From a checkpoint of a small transformer trained on Wikipedia: a variant of Muon for these matrices.
Each number is 200 + 20 x the weight over the matrix's rms, rounded and kept within 0 to 999. Layers, rows and columns count from 0.

# layer 3 MLP gate, 1344x512, rms 0.144, rows 914-932, columns 0-127
174,192,200,187,244,206,185,213,215,191,206,204,183,203,197,233,218,217,212,182,167,197,196,209,206,199,196,205,213,180,201,205,209,208,176,184,240,218,201,202,205,182,164,232,210,200,209,203,190,202,241,216,206,156,246,203,205,210,229,208,190,183,220,188,199,171,171,172,204,218,202,199,185,199,210,224,185,229,207,189,230,209,200,176,195,183,215,196,187,228,209,204,205,194,186,222,209,195,171,190,217,165,161,220,204,235,196,222,196,198,175,202,190,222,233,212,209,201,205,221,225,216,193,189,220,179,212,178
224,180,170,213,135,190,184,181,213,195,212,203,168,195,210,218,168,181,197,205,182,190,196,196,196,191,215,214,181,165,207,181,225,195,242,197,178,220,194,213,185,201,204,201,220,216,210,205,220,188,227,196,232,187,185,201,213,205,221,192,209,216,212,180,174,202,231,195,201,203,224,234,186,207,202,219,204,178,184,205,200,235,242,178,165,191,179,195,189,184,233,213,194,206,167,231,207,187,201,201,210,185,203,208,191,189,229,175,200,201,200,167,185,214,197,195,201,188,190,197,187,211,201,195,193,182,194,169
191,185,235,198,256,200,221,218,160,225,184,212,211,216,199,177,204,215,215,196,245,180,171,197,195,194,208,186,183,203,195,204,205,203,218,173,219,217,205,212,225,191,214,182,220,205,201,177,217,177,232,186,184,204,195,165,199,212,192,185,197,224,208,200,225,199,189,213,176,185,205,198,175,202,204,216,217,185,217,195,194,183,212,205,197,199,276,219,216,193,215,202,191,205,205,190,179,203,189,196,214,199,207,179,189,230,176,152,232,199,192,242,224,213,211,224,215,187,219,204,175,187,178,209,201,195,213,194
173,167,206,204,205,206,213,212,193,171,221,224,201,196,223,205,193,174,204,172,213,188,195,218,187,175,168,195,174,194,180,194,194,203,203,217,144,199,216,174,190,214,181,158,197,210,218,193,198,191,197,189,226,191,185,163,173,170,193,225,185,183,201,229,197,182,177,201,200,204,193,169,190,207,225,162,200,228,185,166,219,203,228,205,162,191,235,211,218,201,193,164,171,246,185,206,172,200,165,197,204,192,227,185,219,242,189,207,210,209,204,199,220,200,211,201,201,247,193,196,163,237,178,219,172,198,233,201
186,203,217,173,207,190,161,197,225,207,194,223,187,206,206,193,194,181,174,212,209,245,177,200,209,180,202,190,198,230,198,238,182,217,166,199,179,207,215,203,214,178,212,221,193,196,214,175,217,193,185,196,206,176,190,221,184,213,212,211,206,211,200,176,202,169,220,171,242,197,172,214,204,194,208,211,199,195,216,210,166,214,209,216,192,199,205,204,206,237,200,198,181,183,198,219,185,205,202,192,212,249,156,222,216,194,206,214,244,174,165,188,202,199,191,200,153,172,209,200,181,169,170,212,232,193,189,222
211,225,204,215,170,192,157,212,200,164,221,208,210,209,186,205,180,228,216,163,196,171,178,234,200,193,168,191,176,202,207,230,204,185,222,207,190,204,201,178,231,186,200,192,211,196,213,189,200,217,191,203,219,184,167,185,190,215,204,175,225,217,189,209,234,218,208,161,208,205,233,164,193,195,188,223,192,226,176,202,184,227,226,213,225,188,214,197,228,185,180,175,205,206,195,198,162,226,172,203,188,181,223,195,201,221,185,194,187,201,223,150,194,218,193,201,219,213,207,203,226,191,227,229,215,186,174,187
202,213,160,166,185,210,181,240,217,160,157,214,223,167,215,202,190,173,193,197,196,216,168,204,207,200,195,185,225,218,190,176,173,205,213,234,252,207,211,207,195,199,217,199,198,178,180,209,191,203,212,178,211,185,190,234,209,189,166,241,203,181,195,175,178,174,187,194,190,226,212,199,243,197,177,205,242,189,212,159,185,194,176,185,178,185,201,192,188,215,196,219,228,231,216,189,176,165,190,203,209,175,197,196,188,198,227,189,189,156,202,193,250,172,207,235,216,207,180,193,206,211,171,188,195,208,195,187
184,183,190,224,181,156,193,185,229,198,199,186,203,202,176,193,212,217,219,200,217,231,209,203,191,208,211,224,185,160,176,217,242,213,214,213,205,211,193,169,225,223,213,194,198,219,189,217,232,197,210,173,202,200,184,206,184,211,182,209,177,157,202,215,220,212,194,210,202,182,177,193,176,206,208,191,187,217,161,168,198,210,198,177,196,218,181,234,215,210,212,206,218,208,198,208,224,202,184,184,166,169,175,210,182,182,176,194,147,206,168,212,190,196,216,227,224,170,191,199,186,166,210,206,207,161,166,163
198,197,242,194,221,200,238,220,222,226,229,191,186,208,219,177,214,201,190,238,192,210,221,220,207,203,193,236,188,193,205,148,166,184,211,187,180,220,212,224,218,197,223,185,169,177,208,195,195,186,182,232,171,217,246,203,202,178,177,190,189,174,189,224,218,181,225,205,201,225,198,224,152,200,214,204,201,237,182,219,201,193,216,220,190,210,207,167,219,198,208,217,186,217,212,191,199,214,182,212,216,227,190,239,180,159,207,221,187,225,196,209,190,219,226,186,190,218,190,191,165,194,218,178,219,207,172,211
184,208,218,201,180,174,196,183,199,192,218,193,208,183,212,196,174,199,207,210,189,221,199,222,200,210,240,182,178,213,222,211,197,232,238,201,210,170,192,172,229,228,206,213,179,204,170,186,220,190,208,206,211,215,170,210,200,206,209,186,161,200,214,210,197,181,193,177,181,175,216,225,213,225,187,214,200,193,221,222,207,188,211,177,218,195,218,208,216,185,213,206,241,210,213,198,200,188,202,222,185,193,212,170,196,205,196,182,223,221,187,210,175,209,199,173,187,211,176,205,229,181,247,203,224,172,213,206
195,191,180,182,204,223,196,228,200,217,205,194,174,192,151,154,241,159,194,174,189,175,185,226,190,198,188,223,191,245,239,214,210,219,201,240,238,195,196,198,190,181,237,188,197,202,177,197,195,207,170,210,215,218,211,209,190,237,226,218,207,189,201,189,210,209,192,203,224,196,220,218,220,173,190,184,178,181,226,172,176,216,215,250,204,176,177,207,198,181,192,192,241,235,197,193,158,220,205,193,184,184,241,214,208,154,172,218,229,192,179,221,211,214,231,201,204,236,143,229,175,211,209,182,197,210,176,194
175,217,209,179,206,198,215,192,192,203,207,189,211,186,211,192,188,204,192,215,170,230,185,231,192,217,211,214,156,182,193,203,208,220,207,205,193,195,181,217,210,198,201,197,208,220,174,222,214,197,183,189,204,216,212,213,203,212,162,187,210,205,194,187,173,188,195,204,190,158,196,180,198,202,202,223,201,165,192,202,212,220,167,199,166,218,186,168,195,170,193,215,237,189,197,210,213,204,207,211,177,204,217,159,207,198,197,215,168,204,214,195,207,194,193,187,192,180,187,193,183,256,210,194,143,212,219,208
209,216,201,204,225,192,194,205,215,207,203,222,167,203,203,214,226,229,190,207,178,180,212,173,190,203,196,157,179,194,204,192,201,182,239,191,199,215,194,191,153,193,167,223,155,218,203,165,165,220,203,184,195,221,238,201,198,186,207,207,120,213,197,186,221,170,208,178,180,197,207,182,187,198,181,185,246,226,174,237,228,168,207,156,241,213,190,233,207,194,216,226,176,208,232,207,216,237,235,208,177,203,222,167,171,160,197,194,212,183,205,208,188,199,186,207,216,185,218,173,205,209,169,175,203,175,197,211
209,202,165,213,210,206,199,175,150,196,195,195,214,195,182,197,158,216,194,202,177,198,203,221,200,210,216,215,172,220,179,227,201,173,204,220,220,203,205,215,158,197,207,216,208,217,194,179,167,192,198,193,177,188,209,190,243,218,195,198,159,165,219,214,205,219,174,172,216,206,209,212,219,192,222,187,232,217,187,214,236,181,207,201,166,170,207,176,193,194,181,210,199,213,174,191,185,149,215,226,292,193,192,223,184,185,192,225,199,175,152,196,230,186,193,224,213,186,220,206,144,218,214,193,225,228,212,226
251,207,191,198,198,219,218,212,185,217,203,160,201,175,186,184,218,187,194,151,196,236,234,192,210,172,203,186,169,199,189,198,203,199,186,182,187,220,204,218,218,211,212,212,183,144,232,207,189,194,199,185,211,199,233,209,215,209,199,192,202,189,212,210,202,201,185,172,194,211,220,222,161,245,209,224,213,280,202,200,212,210,243,190,234,169,188,154,253,185,197,182,212,191,188,200,188,212,188,172,219,205,229,209,201,164,202,196,168,192,185,217,198,197,196,209,228,190,182,167,212,207,204,202,213,175,183,178
197,214,204,206,226,217,247,219,186,212,217,197,200,200,163,214,194,168,195,198,204,234,193,198,231,181,199,219,199,205,206,230,184,201,208,192,215,206,192,202,201,227,235,191,209,231,221,167,212,176,187,206,196,191,201,210,228,195,191,189,209,218,219,229,176,202,208,214,179,186,181,201,179,209,211,254,213,207,192,230,208,226,215,179,205,199,212,189,193,181,182,216,217,176,225,207,199,193,203,168,183,225,175,181,173,175,213,204,210,158,214,197,179,202,203,188,207,217,204,235,195,199,194,179,195,173,198,185
183,189,194,184,173,175,217,201,217,239,197,209,230,212,193,230,222,199,201,206,264,211,199,200,196,219,230,196,191,213,257,233,201,199,227,181,219,151,179,215,212,185,198,178,250,223,229,187,199,213,204,178,201,195,172,195,211,187,175,222,201,166,178,206,161,200,191,212,237,150,155,207,197,182,212,216,228,196,221,166,170,193,205,201,170,230,193,202,193,177,208,208,185,220,193,221,166,224,226,204,199,183,208,183,166,198,190,202,214,207,186,180,210,199,182,181,192,192,186,231,237,197,196,184,173,199,181,209
223,213,231,195,179,153,226,189,188,209,168,207,203,240,205,171,218,205,192,221,181,186,173,186,181,199,198,167,205,251,220,204,219,226,229,237,208,185,188,206,186,196,193,176,212,207,191,196,221,207,210,199,181,177,186,174,156,179,199,189,213,197,204,199,182,218,188,182,173,228,173,192,151,215,205,185,188,185,221,189,189,196,210,171,205,155,221,210,234,201,214,186,214,206,175,209,192,201,169,194,158,208,226,191,172,188,228,173,190,214,192,202,193,213,186,166,223,196,200,175,206,168,200,176,204,173,209,211
196,155,204,222,229,158,201,180,208,176,196,198,191,223,223,221,202,219,228,197,174,204,195,209,199,220,182,203,221,181,166,211,217,216,190,187,193,170,168,175,165,208,234,222,190,221,205,169,173,196,186,188,197,206,227,181,196,172,226,187,212,204,230,160,196,194,195,162,209,198,202,188,191,212,190,226,156,230,193,242,198,187,212,207,207,205,193,183,204,198,209,194,165,181,203,163,194,223,218,229,166,204,173,196,183,187,195,189,200,184,179,208,170,203,193,213,196,187,204,230,180,188,197,200,215,174,223,204
# layer 3 MLP up, 1344x512, rms 0.15, rows 914-931, columns 0-127
158,222,200,221,222,222,178,229,210,228,207,219,178,194,199,170,183,190,203,183,196,186,181,214,197,174,193,210,228,205,186,214,220,203,233,192,208,206,241,234,218,199,226,227,196,168,165,201,208,176,213,193,233,188,202,189,187,214,208,233,191,198,175,186,222,180,204,167,249,209,210,184,215,223,180,222,182,199,194,207,233,191,197,181,202,246,192,171,177,211,194,203,180,226,189,158,202,189,162,212,158,216,188,223,216,184,226,163,202,200,196,181,182,200,198,189,196,210,236,181,176,187,198,190,194,203,219,191
181,188,209,213,190,163,170,170,225,219,187,201,190,223,173,226,164,195,186,228,210,208,186,175,203,203,194,196,193,222,224,211,212,171,215,199,192,214,182,240,210,227,193,189,212,193,193,218,224,227,192,236,216,211,187,222,202,184,212,209,219,185,177,200,200,165,196,222,210,214,184,181,227,201,200,203,211,195,190,197,205,213,175,191,185,192,200,190,170,213,235,175,189,194,187,198,230,175,215,216,172,161,183,203,193,166,217,202,235,201,214,181,227,216,212,203,194,205,196,215,167,206,191,158,229,143,180,194
180,191,188,174,184,215,193,216,188,194,197,159,204,176,237,218,196,195,207,203,190,194,178,194,178,172,216,213,186,164,227,228,206,192,171,186,189,199,172,198,183,181,206,212,176,212,199,231,209,215,271,219,220,189,182,197,189,215,201,234,202,184,213,219,208,207,223,191,195,223,215,220,216,171,189,215,199,223,207,210,218,173,196,187,176,182,236,187,202,181,215,183,208,216,210,207,212,200,193,192,211,202,196,205,183,185,217,213,208,195,192,183,188,158,218,180,220,228,207,171,208,190,205,189,171,208,225,213
210,199,228,192,200,219,207,212,189,204,231,183,198,174,204,176,226,213,200,182,213,205,215,229,200,196,199,210,213,214,232,197,170,217,232,207,197,208,197,220,230,189,194,184,194,171,187,162,227,192,172,209,198,197,165,213,253,241,187,187,185,197,203,175,200,195,201,182,200,187,189,165,201,207,211,209,159,208,225,204,223,200,272,187,232,179,190,189,189,204,171,187,186,240,208,210,208,194,174,195,197,149,202,202,167,200,160,193,230,204,180,187,172,186,226,195,217,204,215,246,242,182,198,187,230,159,219,210
209,204,198,224,230,194,169,217,196,214,192,219,169,176,176,220,191,150,187,246,194,197,201,211,213,191,157,192,197,191,225,230,218,205,197,235,205,188,209,223,181,195,201,216,215,187,170,181,233,200,184,216,199,227,208,178,223,198,200,224,186,152,210,161,187,218,170,186,232,206,228,198,215,197,214,168,197,193,193,214,191,215,206,217,212,175,193,194,202,203,209,187,206,171,197,182,170,198,226,217,192,205,201,160,180,207,169,194,197,198,184,201,178,168,201,179,175,201,233,181,196,226,200,186,187,206,192,206
187,187,166,213,224,168,172,187,236,220,176,183,225,217,211,209,183,199,176,231,192,240,208,195,208,205,201,197,185,164,173,190,194,204,187,184,203,233,205,243,199,169,176,193,191,191,172,204,202,220,168,218,208,175,207,212,223,175,194,192,178,173,186,188,203,215,198,254,221,181,201,199,207,188,189,175,187,142,187,181,214,176,182,189,195,221,163,220,199,237,242,198,216,199,198,204,202,206,225,174,213,161,178,174,196,182,214,207,197,206,194,194,199,176,194,207,205,152,210,182,178,201,208,242,151,227,214,221
198,217,217,178,208,227,264,173,209,190,190,181,187,205,195,237,228,228,190,190,182,188,216,213,175,195,201,213,183,213,219,169,221,194,190,155,183,211,200,195,163,183,208,223,207,160,198,181,194,193,183,221,181,190,222,187,178,201,234,153,219,214,239,191,203,222,190,218,199,208,213,188,180,198,227,209,191,190,166,230,204,221,237,203,217,232,206,197,205,188,180,177,175,204,215,192,202,223,183,180,187,206,193,206,186,171,203,202,218,214,214,213,200,192,228,175,207,170,199,195,188,209,179,221,228,180,173,176
193,212,260,202,188,196,210,207,193,162,200,192,250,216,232,196,184,204,242,199,195,209,200,186,203,171,159,234,206,221,203,192,216,153,214,187,211,170,178,213,189,175,179,195,167,161,224,194,182,181,208,179,169,181,227,211,205,203,222,167,209,214,165,182,180,182,173,204,199,226,228,200,213,184,197,175,224,189,187,224,209,207,215,243,185,213,217,178,225,210,207,190,182,225,201,167,172,233,156,189,243,226,205,172,179,184,236,192,210,204,215,201,175,207,193,221,218,213,182,216,182,248,179,232,202,186,243,228
205,184,197,200,152,223,202,209,164,180,185,212,216,197,203,191,183,191,189,180,241,175,200,200,199,206,218,192,179,232,217,212,192,196,184,191,224,216,206,186,219,180,196,194,223,224,203,188,188,211,171,210,188,204,199,202,225,188,196,239,217,202,211,200,212,204,200,213,220,192,186,202,237,193,227,186,202,158,254,212,190,178,197,210,229,217,184,171,193,217,239,212,236,210,198,162,197,209,201,187,198,185,190,157,232,214,172,198,213,173,187,165,225,201,216,203,182,202,196,187,215,218,163,199,190,204,227,184
226,209,211,181,222,192,212,206,224,175,200,221,210,205,186,206,222,191,255,185,214,195,200,194,215,178,171,217,190,192,188,193,212,243,213,190,172,195,191,204,168,186,220,194,214,192,199,214,187,178,225,203,195,202,189,193,173,205,197,150,185,209,182,207,180,145,217,208,186,203,188,209,229,190,212,229,207,241,192,189,177,246,195,237,209,227,201,170,229,186,189,193,224,184,213,205,172,224,241,215,177,208,200,195,225,192,187,184,208,221,215,207,209,193,209,189,190,199,192,240,199,179,181,188,225,200,177,201
155,199,243,198,211,179,192,214,205,238,192,210,223,190,212,229,174,218,190,241,187,231,202,209,216,208,225,222,231,203,202,205,158,189,219,204,190,194,176,176,221,200,222,176,202,220,217,200,204,224,201,182,207,212,203,211,193,224,179,227,215,200,197,182,217,191,211,211,195,186,207,199,160,168,227,211,199,196,187,226,183,184,195,196,221,216,215,215,187,173,180,213,193,197,175,178,217,199,170,220,210,189,198,218,184,177,218,190,216,214,242,211,184,197,183,168,208,184,200,197,207,203,191,235,220,169,177,200
207,180,210,218,216,184,221,192,217,211,212,205,220,180,190,157,193,203,191,199,206,181,204,174,223,206,176,220,238,213,214,175,220,209,195,171,206,206,212,184,215,191,233,186,215,169,210,214,215,197,165,209,226,206,152,187,239,207,211,206,231,207,190,204,208,219,210,211,203,189,238,187,222,227,185,216,187,214,228,188,174,221,183,203,204,242,234,194,207,213,196,206,193,183,221,216,224,207,189,192,223,172,221,165,191,206,201,205,160,212,235,218,154,207,217,198,207,242,191,180,169,224,233,212,210,181,191,194
212,205,228,220,190,198,196,209,198,192,221,213,234,189,205,205,165,214,189,226,200,231,236,229,207,175,239,219,202,183,195,213,203,191,163,233,174,187,203,236,251,220,220,200,217,198,207,205,199,196,208,170,182,215,232,240,203,204,191,171,220,154,196,195,230,175,229,197,195,197,195,225,194,230,204,260,169,158,206,210,200,254,243,189,193,190,215,188,179,206,180,185,235,184,198,147,179,148,220,190,213,170,197,233,197,210,241,197,150,204,186,187,225,201,192,158,172,198,194,199,183,196,231,236,223,207,219,163
178,180,194,186,207,169,204,153,205,194,203,191,222,215,171,181,206,183,197,198,194,174,221,191,229,183,229,180,175,180,164,226,220,214,154,233,209,206,195,216,207,233,211,215,206,208,208,228,217,203,191,210,211,236,246,223,209,178,213,168,207,252,194,222,207,186,220,201,193,166,189,236,188,212,206,223,151,214,184,215,238,202,169,227,195,214,189,210,233,212,222,219,235,236,218,150,218,179,241,193,166,221,172,215,222,159,216,162,210,199,190,232,240,215,187,214,196,171,196,216,208,201,216,177,188,232,192,198
189,213,192,217,195,218,199,167,196,190,219,232,207,212,196,245,201,179,231,202,213,199,196,209,203,175,220,170,188,250,217,160,209,179,189,204,246,175,190,215,200,231,211,201,216,182,210,193,230,220,200,210,219,181,194,219,212,193,246,217,196,173,194,201,199,179,194,218,192,175,226,239,229,206,233,248,174,222,264,149,190,226,188,216,191,187,167,233,186,197,224,218,227,189,199,222,157,213,207,199,174,176,179,219,238,167,217,227,204,232,168,223,193,227,227,173,188,210,187,194,194,223,232,188,190,198,221,178
165,187,229,151,218,167,196,179,177,183,219,166,203,192,156,206,193,179,165,193,187,177,194,194,208,216,173,212,203,197,184,161,180,199,195,189,217,226,207,199,218,206,228,196,187,202,190,232,164,202,194,179,194,175,208,192,215,179,212,200,234,186,166,192,151,190,231,197,185,216,208,195,199,238,186,177,194,177,210,191,196,209,209,224,196,249,210,199,173,171,205,181,233,216,194,178,187,193,201,234,174,187,167,204,212,200,179,239,189,206,189,195,151,210,161,198,215,210,176,192,208,223,194,244,178,211,183,211
187,185,181,194,184,203,212,205,220,220,195,204,219,205,187,204,214,173,182,205,222,195,220,203,174,209,193,193,179,193,190,187,213,192,214,215,175,200,196,193,187,202,197,207,220,196,202,211,175,192,185,172,193,205,180,194,240,225,214,184,198,203,193,197,187,166,201,204,218,165,186,206,183,191,203,226,214,214,192,207,191,207,172,193,180,235,199,210,177,195,188,216,203,229,197,201,190,252,187,199,225,202,194,195,173,198,219,207,197,208,208,185,173,198,187,172,212,193,162,214,211,206,207,206,188,196,210,220
221,212,214,184,204,200,188,203,204,215,209,193,195,190,212,210,215,218,180,219,205,222,200,190,191,192,188,231,195,249,206,195,234,165,195,203,217,201,218,195,207,184,222,172,184,198,179,194,178,234,182,220,181,196,187,200,175,235,217,178,212,204,203,182,203,210,219,207,201,233,159,209,218,216,247,182,204,185,203,191,186,231,185,174,189,218,165,215,168,178,196,211,137,195,186,230,188,241,192,186,229,252,165,192,196,225,216,214,215,207,201,193,159,228,200,241,221,204,226,200,190,188,207,183,198,245,195,204
# layer 3 MLP down (transposed), 1344x512, rms 0.0913, rows 914-931, columns 0-127
189,203,167,176,219,174,221,174,199,196,185,224,206,218,188,238,215,178,178,169,198,183,220,185,202,187,186,194,199,189,215,221,193,224,185,204,191,222,221,189,218,194,129,206,228,174,243,195,178,208,232,226,182,197,239,202,194,207,208,189,189,220,185,209,178,194,187,214,209,200,185,188,202,194,227,204,184,210,215,219,190,201,201,142,202,209,197,169,191,196,232,193,210,235,179,190,166,191,204,195,171,158,152,210,202,220,205,181,210,174,192,224,191,201,231,191,221,210,205,220,189,214,220,209,213,211,218,159
223,185,183,184,205,222,200,209,184,171,205,206,192,176,225,185,188,208,196,210,193,210,185,194,191,191,225,213,203,190,220,195,185,197,203,171,185,214,198,172,213,198,193,214,179,206,219,201,219,208,203,194,237,222,169,200,200,201,211,204,175,167,218,200,174,193,233,179,180,191,185,237,175,182,205,211,172,184,191,196,218,213,208,176,193,188,206,221,208,203,172,216,235,176,190,171,208,191,187,211,207,214,186,215,251,210,229,224,195,194,191,180,206,206,170,184,204,211,206,210,202,208,203,189,205,193,203,178
175,192,187,197,220,183,199,182,189,189,192,168,198,196,213,211,193,188,190,194,181,182,191,189,204,151,234,206,155,197,213,229,171,230,210,200,194,175,184,200,174,173,182,226,160,207,223,212,190,189,224,203,184,165,200,216,179,217,195,212,202,202,213,232,211,200,200,180,187,207,227,194,189,223,199,181,194,199,213,203,198,166,170,197,206,172,231,196,219,176,246,182,197,209,227,200,214,225,196,188,198,202,188,207,203,192,197,174,182,221,213,166,191,177,199,198,216,213,194,164,186,203,181,191,181,228,203,220
189,204,227,205,227,166,186,227,170,170,189,176,195,170,222,186,213,165,199,203,211,216,215,229,209,170,216,181,157,250,210,205,195,165,206,172,201,180,176,203,197,206,164,172,199,194,164,205,229,217,240,176,225,209,207,201,229,185,222,185,202,192,168,233,196,192,196,162,229,199,207,225,230,138,207,216,178,210,206,195,169,200,213,200,192,161,165,185,197,217,197,210,239,189,234,238,213,199,223,162,218,170,177,183,220,206,180,222,189,178,192,186,206,189,190,197,212,221,220,173,190,184,183,202,239,176,219,248
195,200,167,174,181,182,187,203,222,192,205,199,222,200,214,219,207,199,203,171,185,191,236,195,196,199,201,235,211,180,182,214,193,201,185,193,212,224,186,212,188,226,220,220,152,201,214,221,199,172,185,212,213,188,165,237,188,192,208,197,225,189,210,227,176,194,240,208,153,160,240,197,180,216,224,185,206,208,199,208,194,206,187,202,203,228,202,225,177,188,202,225,212,201,188,192,184,203,186,208,185,200,218,180,194,207,197,182,213,205,209,209,186,218,164,188,213,181,238,178,186,171,173,183,259,223,193,197
206,213,228,184,195,193,188,210,200,184,211,187,218,204,181,185,234,204,187,188,183,176,204,206,171,182,197,159,197,198,202,170,193,202,195,178,216,188,181,207,263,221,198,174,244,226,188,215,189,186,188,231,189,221,173,188,193,199,164,187,196,217,187,210,190,200,162,167,179,193,236,181,204,221,192,198,201,215,232,210,206,232,190,243,198,186,225,206,207,230,179,170,204,197,186,227,201,169,150,229,186,216,184,199,210,228,200,183,225,189,192,205,204,237,230,207,218,196,198,190,214,202,230,195,189,195,200,197
217,226,222,185,215,168,203,201,225,227,208,180,188,224,231,187,188,230,196,219,162,209,190,190,198,203,204,211,183,195,184,204,199,198,176,169,164,190,195,194,206,220,179,193,226,198,232,207,216,201,182,222,182,183,192,167,180,175,200,189,193,197,190,198,206,212,215,201,199,194,192,174,180,208,241,208,203,209,202,223,189,219,233,183,252,197,228,217,205,229,225,194,207,169,215,213,233,226,228,172,191,213,189,188,211,208,218,234,171,223,189,208,212,261,227,157,206,202,182,227,191,210,185,212,224,185,225,172
207,186,185,191,185,207,194,200,199,192,165,204,213,191,222,176,163,162,220,169,203,248,238,181,192,200,193,176,232,178,205,178,234,195,186,192,235,168,177,189,244,173,197,172,180,161,187,217,210,206,178,164,136,217,197,175,157,153,183,170,202,187,180,225,182,144,176,201,207,170,156,174,155,210,191,211,239,218,223,205,167,173,224,206,169,195,244,190,157,236,206,168,199,241,194,172,198,209,218,191,226,238,231,211,196,248,181,213,172,206,212,261,204,186,176,221,233,200,192,204,205,244,176,227,192,224,193,209
177,168,207,209,227,187,209,210,200,211,199,183,198,207,195,219,205,203,226,222,201,192,221,229,203,166,222,210,225,187,187,166,192,192,136,202,186,185,238,220,213,197,216,195,176,217,195,202,219,182,255,221,166,207,179,177,162,192,221,195,185,239,179,180,194,222,211,206,231,238,194,195,208,213,170,224,212,222,195,201,206,199,251,201,200,209,206,167,195,182,174,203,199,210,203,185,212,220,166,198,183,242,206,241,171,165,215,202,196,210,199,203,193,206,206,169,187,189,180,168,180,177,208,166,205,176,216,207
194,237,206,212,190,215,200,191,199,188,218,201,167,197,241,172,195,188,212,167,209,201,156,198,181,201,261,218,219,227,217,202,201,198,200,204,233,195,192,169,220,215,234,222,220,220,204,175,186,185,224,198,194,205,200,220,189,208,213,217,172,188,195,198,201,180,234,187,171,215,190,213,212,202,182,162,198,201,215,227,182,207,213,197,220,234,197,221,218,227,209,167,191,199,210,191,177,219,221,196,237,202,183,207,216,218,219,213,203,202,210,244,193,186,204,191,189,225,189,182,210,193,197,206,195,198,228,201
206,185,226,191,190,199,177,220,183,210,230,206,178,192,195,197,199,183,201,214,190,197,173,212,185,205,196,166,207,199,213,188,205,188,193,204,159,196,196,251,206,191,208,167,217,206,217,204,184,205,195,202,199,192,193,197,219,221,208,201,166,199,180,197,174,239,226,186,204,218,207,188,238,194,197,213,220,189,198,159,178,162,179,210,214,172,177,211,186,217,172,238,206,210,204,162,184,206,215,203,177,189,199,210,165,222,201,213,194,189,186,203,216,194,167,187,207,205,191,192,206,200,200,204,216,208,175,222
184,206,192,184,201,172,215,190,170,196,215,171,206,184,210,191,184,212,233,195,155,204,188,209,177,189,219,205,195,201,200,157,208,198,208,198,184,205,149,217,219,187,188,196,228,217,193,207,201,207,220,205,189,209,196,230,211,236,200,170,198,196,212,175,178,209,211,181,163,156,191,179,208,181,216,211,189,178,195,225,214,238,181,240,193,232,200,199,209,204,230,180,228,193,226,201,202,212,203,242,189,218,187,165,193,181,181,197,187,171,215,177,184,229,193,201,196,195,161,185,211,207,196,208,206,201,211,199
188,215,180,205,233,198,213,221,167,231,221,151,196,194,185,235,189,202,220,174,175,211,221,219,202,211,193,193,225,211,197,192,205,174,172,185,175,243,183,177,223,241,203,207,171,222,218,199,221,224,229,205,187,209,223,209,233,179,141,221,164,180,209,186,246,210,179,161,198,208,197,234,211,195,159,228,157,167,216,166,187,204,199,174,198,191,189,203,206,205,188,215,194,182,194,166,229,168,222,178,218,174,191,198,208,198,190,164,204,237,217,170,206,213,210,196,177,235,201,165,205,192,186,236,171,199,177,214
168,212,162,158,205,220,216,225,200,177,225,215,227,205,191,151,189,203,219,137,212,207,216,227,209,207,206,216,203,247,204,203,226,213,184,210,207,215,196,240,135,240,219,182,231,209,205,223,206,200,184,182,188,260,169,197,182,189,207,207,192,271,181,246,243,186,197,237,193,201,182,215,209,224,170,214,191,230,170,197,237,188,179,246,220,212,212,237,206,203,245,210,201,245,212,197,185,192,219,204,169,229,176,186,222,198,220,191,184,185,182,196,233,195,222,204,182,148,242,237,219,204,179,167,182,243,177,252
189,185,201,194,232,178,163,179,176,197,161,183,218,194,191,155,183,175,210,182,186,200,251,196,187,212,231,220,190,193,230,224,200,221,192,186,163,211,182,204,206,208,207,202,230,174,213,218,202,176,187,174,222,211,216,178,203,218,197,205,237,175,188,156,203,189,194,167,179,187,182,179,216,200,177,168,195,227,224,225,207,188,212,180,197,211,204,187,226,179,207,226,184,227,210,201,211,203,206,187,227,185,233,212,208,207,176,192,189,223,227,203,221,215,197,195,199,199,194,164,193,214,202,197,191,172,139,224
228,213,190,203,199,232,235,223,222,202,191,190,187,195,216,205,202,243,234,184,197,241,227,216,209,166,185,199,214,199,192,238,238,210,236,202,199,188,205,199,191,193,169,191,216,196,199,182,209,204,203,165,230,242,196,228,185,234,189,202,148,199,232,229,234,204,186,192,221,200,189,225,180,202,183,197,179,215,227,194,204,174,202,173,177,160,203,196,194,213,188,195,180,185,207,206,215,217,192,193,214,220,257,160,187,192,215,184,218,181,210,187,227,174,205,196,202,230,193,221,214,188,198,178,214,177,209,197
206,223,213,230,199,203,196,204,178,180,205,178,174,177,209,164,187,187,180,193,191,194,196,172,216,208,165,193,212,207,188,207,180,184,166,210,199,190,210,192,187,209,204,190,187,216,188,242,208,224,187,203,213,174,250,204,197,185,199,188,216,201,181,200,234,219,201,191,188,237,221,210,212,188,191,187,176,169,193,195,203,200,179,170,211,201,197,197,208,214,216,191,226,201,203,189,240,164,181,223,209,186,216,185,230,202,235,205,177,176,191,198,166,214,224,206,211,200,215,206,166,189,190,208,209,210,203,190
208,213,220,174,183,154,204,213,231,187,198,211,208,186,191,198,200,232,168,211,204,202,218,219,199,244,167,234,188,203,215,192,191,177,236,204,234,218,161,254,193,191,260,210,211,170,224,187,174,220,163,204,155,238,190,181,228,226,186,169,211,192,199,165,196,221,218,225,182,188,183,173,232,190,194,167,217,163,198,164,170,246,216,224,193,239,174,192,218,162,213,223,198,192,197,209,197,224,213,218,180,178,194,201,182,245,227,213,221,163,184,178,203,244,188,180,208,198,194,212,196,182,213,184,206,227,187,215